config.toml
num_hidden_layers = 8
hidden_size = 96
num_attention_heads = 3
num_key_value_heads = 3
head_dim = 32
intermediate_size = 384
vocab_size = 2048
hidden_act = "gelu"
norm = "layernorm"
norm_place = "pre"
norm_eps = 1e-06
positions = "rope"
rope_theta = 115000.0
rope_fraction = 1.0
qk_norm = true
attn_scale = 0.383
bias = "all"
tie_word_embeddings = false
parallel_block = false
extras = ["local attention windows", "capped logits"]
init = "orth"
init_std_qkv = 0.058
init_std_o = 0.0145
init_std_up = 0.058
init_std_down = 0.00725
optimizer = "adamw"
learning_rate = 0.00253
beta1 = 0.9
beta2 = 0.98
weight_decay = 0.0
lr_head = 0.00671
warmup_steps = 581
schedule = "wsd"
decay_fraction = 0.426
decay_shape = "linear"
final_lr_fraction = 0.1
batch_tokens = [8192, 16384]
max_seq_len = 1024
doc_mask = true
train_tokens = 105000000
max_steps = 9120
dataset = "wikipedia_en"
Each number is 128 + 24 x the weight over its row's rms, rounded and kept within 0 to 255. Layers, rows and columns count from 0. Numbers have three digits each. The size before them is the row's rms in percent of the matrix's.

# layer 5 attention key, 96x96, rms 0.226, rows 15-95, columns 0-95
105:115131097082112126121118149182120140163139129133144091114094147110120137126108141124103092132123151128113110171088122106090114111116108140143126180155201134139159137163105119153128129121151108155160161119125123152112143120102105127077080143157117126171115173109117110091118111124103129107
099:074156100157105104109119129137083124125105126154084122120105150158085120137147131152129129118099154141121138135135164138138150111118106094154108155160166134177120145137124100131132113140155139150142154106132104115047110107097121144170152165147195124151096126132121117111118107128112133140
103:111118103110115114145129133101163154187146130163098103111091100133112117127136163111121121145136156129109146155130103119117099095111109125193148133148126131148142147165129118139124099137115166119150103136106172160119115126119079163125107089129142140142071119150112082175120086120152102100
089:108140142154151147128139130122135124067044161127111163101157129108124136164112115120122091141140125139121142092108157125143134165160114067123121141120116123128103117099119134126121123130114081165124138095126095132116139132130134080106165162110119103122122125096141118123108191151109175109
079:152113122121112174152120118100112111092104128099152178086140135099146097159114152123180130105135122145109163091105137163142135159143137113124136127055120128096133106147138155152148104099111082142116107119150099112149161132174142078133123137159135157115142122095131125119104156151146153117
062:091174093100081153116102104143135134099125085099122074101119146150144106122158138130130096109145103137145157106129146146121128152122109161122096127135175138134141123146132135142171131117153147145160123156149127120069157078117120143104113176143110122131152170138129097136138103165099164120
062:148089129119190130135095111103144115142111117141175144107166124160122124186123121132142161116109117160117114154140130100114121125148139114129156145117092119069110119139116159134081135114098136152090084102116108126168148156143131115130174119133144155132093149075132132143079158131133101123
113:137134132136129070077131126122122143129133121169088109149106126119083141159159130096126152140107158153125128197164130108132121152103122086135113172133158100189162125103142102099128140129135133113168110124147108104093122096093129167168126139117156147136131122140113104116132092139109095122
094:118118130096111109090147117160113096143152122165083146169081150143108145146102103132120117132123145132163140128148104142119140117101142117161143141131116110152146150132135169122130109170128092152142138127158134117103113125096048166142152116159171140139129115117112064158127132110146079154
091:146161138110156135136129142130141166163088142135138114091112078104132144148129101127127140126101130129122131164100135149127143088136130114083143137095103123092111134119106093169164177098106117152075152088171145122137125118119145126117126130140101155141115146091123124193103141081126103092
099:120150117196117116103135124101172157115104154108098130149154131108171109127129123199114123125149113130148105079133143147109143113141112114132137152104145130144115133110154147119181124125093097083109149142095101122120134154162127113178174099105172110097135125122137114151136104156111116142
107:104115171115124136096114114142101100136099144131122141119108133137089097179122140133162115136161143137105139125113143127164099146112131134096156144110142117132100097124091171110085148070136119145117133071127097157095136155139153102141119138126137159112167142113131149155090132183132169085
113:109138159190164143118104094143138104092110141117130133127136147142120116139158103126140098138128125110121135124133154119129117132126116162121111140094101147091095140088119182110140146135111131115059162103085150149125121157167167112144157112079130123130106128118143189133075126129095145145
128:118122127124143122116100147136163160122077129114150145082116124144157083115113124087157151134134102126137134095068129148130147111129127133122150115119096146087119090125126139146121138093107111150070143105126124146131147157146168100111128144111110148078121148117185173169141155100112158157
100:112115110071175166092139148112116150091106113109149108128092125124123096135118154136158166176115134131108123102134103119133154108115173133158169117113130126102103103135130165119198112154141157113098140082114120138109141163152105117112142122100122114091128097129157177126146146120144149119
103:089151112160102152128141100129130121121101107130096120113112102118128099105175138136124139118145120138120160109133123143193167129112161082109157080106149145150157100110078104128142152104129128142146101093133115100138083125106113140170123101129157104125175129149155143188111105144131125110
119:108134120151134155173117120140097138119157121129124130114099123130116129135158146104129150125132128132105109152141130117111137096131165094105139148111133119136205131090078067125139137132124147195171137102158128122160163114123077137109099094182112129147137134116113102110152104115146091105
104:111089118157151147129143081122124126137175138128161142118131087127177102107131127144120098119102144122119151088126147111132080125187130152127118082101151141115115097136133155135105139114157121114120111091112092181166153142163159093126135156088105157088162122145119120130117127153115111098
102:111143125078132113127095176156138139113114124118130087124141142118125132147146120135168152135176123154128106108133116165108152103045098147134147160095126107126153109131107116113169122123145113141146108167130143097077115129111103154102110095147159137102085134088155157096123135103110128151
079:172099138186118153108115108162106084151084157153086107144133194148122074120110120138133134166130128105134131097139099126107149122143113152104124138152154136122104151157121166131098131138125102154140089140104107163124121175119150128093153112103103094149129093132134137140120147102128119104
089:118129090199149105177106089085149113105126136114153157099168126152144138145113132158137109145115115117189117083146129145140117127154123138085136079111091138081130122095132146109115134112114173110123117126135144137167118128112159111172139113128115104118145150142118125136121111174118164137
104:162108089208162153126124108135126124120119135143143135094142137121128085122115125132139109143152100101133148126109126124156135129134139100091126078063114149100084100098129131152136142118102136149092160109087112134173125181171180110136153113127104137142126144136131136137116149158110128108
102:104138127111095095093105137152131104147124145127119096158123147143113131119108104142080149154119158121140101147145116125115135110116117133182138145194118140131142168140129148101106077148151088111150095177123126139119102138152078138123122094098162132172120132154126091111140104108120090174
107:112121130167156149170103084118156115123147138079146125091138132151140117098118116121153121122166132080124156094121126135142167125133120147151096121134100168106084094130127165155118128146141150106080124121110124175151107157155126106096120136090121133105141156137162100160116113163105174098
124:092161143143090142165099125156166104159112112120115132082150159134152128087129143162116123137151116092123100142121143122135123122143145136119151081101106185100111125093106112140136112116104110145067138121104129138114100167149123119140108078138157137167117150112156131160106104091108130169
099:105136114097122106099111095117119149131120174142123121163084137151127133154114132156079116121108125136128088114135077171158124103130159139139131109167106147124084116136134102153088109137129103115076107116150179141133107161115121131106154102125198138145122149157155144144115117101109109165
095:137135121063131109109137175138142170111126115142092131105098133110118117097158114122144100105107108158103138141127096171144162116107156089142138122133088144157107088116136054137132132085110131143148134159159141107114086096139159142106114106140139147106145154129169152147144130123164112135
096:157149108151119128138108124112059144124132138139122137173118141129114073138167135137147170123109109154096069112110123136130162145116138124157112107141115156120111097151149144115109160146151147126120102082157127102151153096088160150127130115169109109095110142130124124162144115185082116130
096:108121159148098112163131079113190115104133124150136149139130163140142156121122151163099120180129112123157092083120153122087081096146126115117162118089127151154110162092130168114154110151120133159108120115124150125160128137118093092157148119137151145140089118130117111137154125105096157150
091:115095107143142129141139133140100123094127134136118153157152103120146115099147156102087109102102131129089132081113112136167121120155109112099128090131160117150117097150125129119083129114142106142177164084162077131162146151127150117110160196147110148125138153100148144094147170142125151116
104:143161140119145152141136138124135171128099139142123142098126137123106098118092115102094146136123147125123112157119161109098122131099130128123110150125177140109139156083115114144107096093083120126130139152136101127113092135163108165135129114156172111148192102156144096058145132137135106188
090:151100114120147113165140153169116162129124142133117113130176132146180113142139136120122118101127159109143097080136105113123139138133109151084129156114168082129124099164120155089112120130152155117198131110114068134127154149141137109089113151143106102136157141085113121077118127124132149125
088:120135102129116132129117182145147089165131096089127113132109153140096136121156145165165126135161091099101132187135134155137137122069146140123151154078103101121116120109104072163133165125117115182121112137127152116126111113109175161089118094144133137162115118143114141107115134134123120138
138:095134123165153092129103122120157116111107131122130116129080184145105116127117122164164133151156112133164133099118103139135166119096114126131142110146125121074123121103108125143157165114110078134078141094108158161108117182143151114119159070127124113128104133140140137189119126144103147142
122:137133141077106134115155140136127129130134118142095136154103089139099150123149151092092166123105139135117115143137139083118074133174145116162105162132147124168148161158161087123113093131131135112168118139162144120094127093125104151128101177123158142144132101143125103085158101125159092148
120:132131093168154108151091109101147134128123151108142134094155133119165108125111124159166090135157115123133139096114119170151162126104121137091139102105094150072101095100118152147123155098124148151089144116100122160175123172131177103149132093147124112104142153119138142154095127147113151107
112:106141116089110136119131150141102140160131127126110126114122096127104127154135153105081138109088148142136112144137135102125114117147149096157147151121180117181148158167141107122136093131151120133171128124167123093122149110105106148120136171133105121183150119133090078104161096119167078162
081:106118108137126117179117116101144121099161099087167132104149148101146119120124135119184133138167125132139132107124147136119145136109106155098125123148092162109166106096147137129130137099132151111107131139119152125126127125136163132145091108133161112100116172115151129099103142172088217088
093:130101128173161146136139123131156108082095127136132126133140174136133077099097104130172135162160109094151118084087113130117151132115117134119136096168118148102110131160148150112140146138136112111121121129112161151148110183151128086146126112130116070083108124110159153141138143130111184131
076:124156116129137173155158139122130112111086128156119101104122157123169094149109094108149141144125134135148133098109158130107137174114071154106125102095139141093182119147154130109141154111091181118142116155167158126117103108118154148178125120140114099096107138085131154156136136131116133162
086:105120121143106153146140059105139155106144092111144150135167134148141108145077142117126103142115136101153123104135121132143070136163153134139111076168126176145096154118148133144129116126141145091132117134087127131165134128186135119173103130150119070140164133128148114125119111145132166130
111:145115167173155134109117110103109096113092153140127111137135143133144082081151156103083105137178107120089129088105124100137133115149124147150137121126127136126153133122100174133183156154137122095131143085123141141156104194165157112113140105115128115101088132146154157141107118131125122110
097:145138145156159110135096140109163119146093143136142099123128136121104144147092128167122154160162111123161132182112106135128170124102121098100150179066142094118139150112093139154159167114113110149151077142106137128098130144130137141085132077114121101152105111149123088154124138128130111130
100:156127105100139123156122127159135107124152103133114152137142119116114160143126133096149102121128172136115108134097115106165158166140137112134097157146184128124137087179091146136108104095118119111140120113118155164091164131137081102086128129133112118127184189147111100137142096106166113110
103:176143117067089131133141164116104127118134127158144161106097136141086111116093105140152122095122091189132108134115107168136157141087164093150123129109127137129104122130129125152160131137127105159137112091139158120149132108095119149098144150131124126111099085146152151147145129151094184105
106:157154144159155178142177115165159158112124110151131133128104124126139148141120118111162145075111126110101091128108142100127107152135087125140130117126175102116125151148119107111149132140112116137170141171121112152091167122138118131118111144121091118109127117075138098139172154125156081072
102:121155131106161131087127179144126116152097092126150112101124139064106106103162133117143146123158135120133099181113164119150124106137138100151145134158091140105138103128131106115148131084117133106077128158110121095104099142132187130134147131132112146134137161106137156153121131104186105163
114:099182141142116083147100147146166179104114113115112117067123101129147100137166145117129174124159137139111119140138129121083161090144112098147146134107145131115149128080118103124187160121116129099115143164132099111128128167140133122131106091105117119146127147132164104126152101099127088129
096:154125151137155151135158163078125117131075150159125158127115119118094113116138103152121138143145090137133107122102129111134120108098122088107171124126124138137109167110131130137157170084130105188128106104140108086164100160114130114165152167146131149111099105102148154142134147192132142128
055:182094111086129130128130149141120117083132115175147145126114143101117103130118147112148180167149106105098141136106144135103160066092136174126132110126113100157103103143118119136173118133159104176173106146101111121100133129112140122094159133151110138119096153107134129155130129162124167128
063:094109120124142156123127152167176163156155120174112133127085090174113169127152136108149097106139121163116152132121121125147102107117087106090170111136178110094126139161122181165117128147122121136120079101109139162136134114132131123110146136124110151099150117115106089116115164115155125145
049:100107152174115161134125137179165105121154137145086139145102117139140134122121100110127130150125119156133118136119140114138113091114042127101191103100103107086118143177118154138118157109143151158115138063115142128126150160140118115090123144126139141124126136100112128114088164129119139126
061:125088167142162145130135115131107101095116152120149141166132178103133129133129098143131110142113115157123135106105090105118149107108053107130129128172130058115117121130140177127112132161110131130089149106137143123137128167115116106116157089125105171078116116128116128149123171122156117154
086:118125124109078124127136124147087133129142124150141125105145097141128084095113150092120162113139111117103113133145153132100101150153149132169080099127094173163144108107143137095097078123110077112140126162186108120100147113142133161137114136131152130159122169124158127074141124139096147125
072:145100160127108079143187122101112127164150160156140118125109121112109138130094121101139161103110112113137119133145105113092162149109112204144136112171115135153130122131136129111139114134147138148167128092161185111109145115077087163106134151124099146139095117139123100142130115155122163128
068:099129113121132190104116126145154138123122124090112137144149133160170120130127125142141102137118123106094147151126163166149094152122128124115087133130182120094099137157139159154128092149124112113090117135065102176130141150156141115107137135136140075154101124110142135129103159073169110120
104:104105122135158150089165119127126136173147126104123132165133106133131125163102148097148113128153093127155140124110115155178134099096146093139085148128183077134102087149124136105126169113136112138080105093126120110156178105106118158135142115165088128115124157135127103158106133150133120114
105:082130127127118111125100177117113191142141119111066105134186112147126108118118134117093122115087123154123129130139110100144164150098123117131145125122158124112092138109131109145118150087134130134164137097167122094140127142159145130162174131121128098128144141165131069171134105146141118086
124:134115145121128188138156149113161117092190111102143095129148103119130107096130125133103122151115121117092149112150116134116120128117109145147120125122144139145143155165130170123153114139153112118170129158111135112167138129136053101148098115144121096112066167136142143109109093139164137079
113:129163128101176134084111181151099152100111125141103129107139108099119087149147110133146108107161098150112098129110154133124141110128123119099121124141077125134154127155108184122100160156156101133116116108120105129148127126116140118149129188142102169158150155137136169148129129133075146085
118:107132142163137096094149116120108120146139118145114094169146164117128162112123099118131137081165142118139143082145132152081120109121119180126120139110105143133136168073130171085108176162126123146134137130148166112161119139105089121121109108092169164132142135113130119118126095174105141137
122:107100137163145134153110120156121120112116118134117143131124128118154145166153181117100115134171121124140113122119122065123145106136120095090175118151167111129161137140091126119140147139127094140155166135099093114124114142145108092133116096134172166156164158095098076148092099122156095126
117:117154149136135149117140087127149128128106120172179090129170091158134111101151140138119090125154144078112124121103168118186100142133159157124092091133145138114082089146116155106121100144150151106091114112114104138132120129149155130156119133089160116142113142150127174137114132089138111099
142:155166093121090122107161087118134108134098137156118108099096096156175081110102128124082138180158121112146149118127142149109110126140150130178148095130084153131117162125102140156145113141181124107112130110122103122116134146118151133145139152091137097123123106173152124149148085099121126146
112:133110161163120108141144108149141088134103118138070153145136153155104153137084133173118127158114117115197132135121132154114124150157109110129064143145087124112108150099156154146112076129132114107094154172137147142117110139143119128150113095119158148178116125127095134134132122135092137150
065:161118112144134116113094133135125159145139119137074081115140132164143090133109156076101109134146130109111086147131132127106126172173147178149130117134152132133108157145138110131099109156104103097162100143085126132095130121103130155116107141072102139130112123128134108156101171103096097162
057:133137127140098145148112115125137107148091163128107159132143097119135100121103134141087099201109138092159111146123149111130101133104174096171123103128125134147109120138133132121164128142164149108110181157149120120093132120084116168140145124158110123172113152162109115161125082093132146164
058:146126196182153151123148106140113107111120150126153146150151152118107141129132107127113146126133134139125107112111088133146119097086098122087114120171177100134118117153132187112128146176142124120109155101113126144144123149081108130112161097169096164107136147178113130141137138092122126156
056:160134124062067121128145116105111159106102152122136153100146104113147129119113141127095161138124122105102126168144140115107098129155210148138106109150128119163094144107130091111100088132146140127145108189106109121110117093151140125152109135132103134154115134147137180126130125107151113131
073:114155098135132112151108124138089080114091102099116115125142132141104109112126124149138140142107145099108176173145169094124135124117122122110126133119152176124120160127090085153149123128167129134144117165113123146107101116158156161144112104113161117220127146143130124094111082117126112148
094:125122117106086147130122138158119117132109100120113134095108104146110100105127138124119141132128124102100124175145188117115078145145160146148092110134115201138110128114136101115153074159131107115130113188133106125123106124158138141131085134096114112201141158152158157105126125127115129131
092:093134139148153097104104116091158136105165144151170129166112162118155178124143110150147116147110140147119160094122114140114138121126120132111137123104098051108169123152135159146118150111127135169117145085128136172143158125087095083119156151140133156081120115135112105140109101114124115118
100:139089149127156133124137159140126133149116143135123107130137109120109127153128107100127189078126111154145136168142118084142158116113077132117162165118182098091143150119108131138158189130128120151102120121134118103138108145155148119103153088122083182121121104098119118147124150113131077115
099:120108134127152115138175088124113097136161140119144160119114126129163151128106113074142115146083139095143172103140129121139087115121104136151123125081076113100144181110102139161120119139159105134127133158071129177121161122128119127128110153112113176146136142104105100144102159143108152149
120:162130160125128100111128126119088090152097142125123156153116119127098107133126094144131118110110117141142182130125081164177141173102134108126125111172103126146111148142139113113087149083124097122098125126121144088115091109083104164139134120172153140149152120170124153147098123172157145119
111:178098143111089114155159097104128145089108168101131099148143155125147140094084125138147158174150131143133118117114119178120143144079167131116107142150117120147109088163140147082142127108137100137127158076151113136097147110135132135119109132134147153120109148155117126166157150161125169108
113:144119128164115126153124123132113156111160109151088104114092155141115120153155131073187142175099090114135113098118119125117134147096123140182134155129154122144131132165119121122118133144154150120117114146105172145088116092128111171127082119123150117112141072128127088166134123137079125155
116:094123123123107110117194165118152123147102098122115123152085111077125166138154141139140149117126117146086130101096147117119148117150145104142137115111150116117113078104142073131142115110150170144116154105134099083135155162115137116159168112152137145136127140109142183138126088141141161093
123:091114118110160129112119123121146119101127159154149151139115130166094132150120130132143108079142123154123116102123099135188106097122084135145160105167154115146117151164105127154076150121140145158152137064144164158121147141110089118114133141114153140096133175115097129084119132174140124120
124:127091113116135128152127122148096108160142152126134132178148141134156085127099109088121122128135135122121162089118138114112101122147109153125106096193128174072131108154136180114086101168167116087107131126139142172131122128123128120074118125143106128164117125136125148109107146085124155145
113:139116130136120110136116144151118130138146107166136129124105126119134174132086136083154136091154140149156128129106145174145131164128070165141148163116097119084106124142122170186155181136137133138108144148115107099105130090131127135105090150113100157105096116125112131109144113166134132071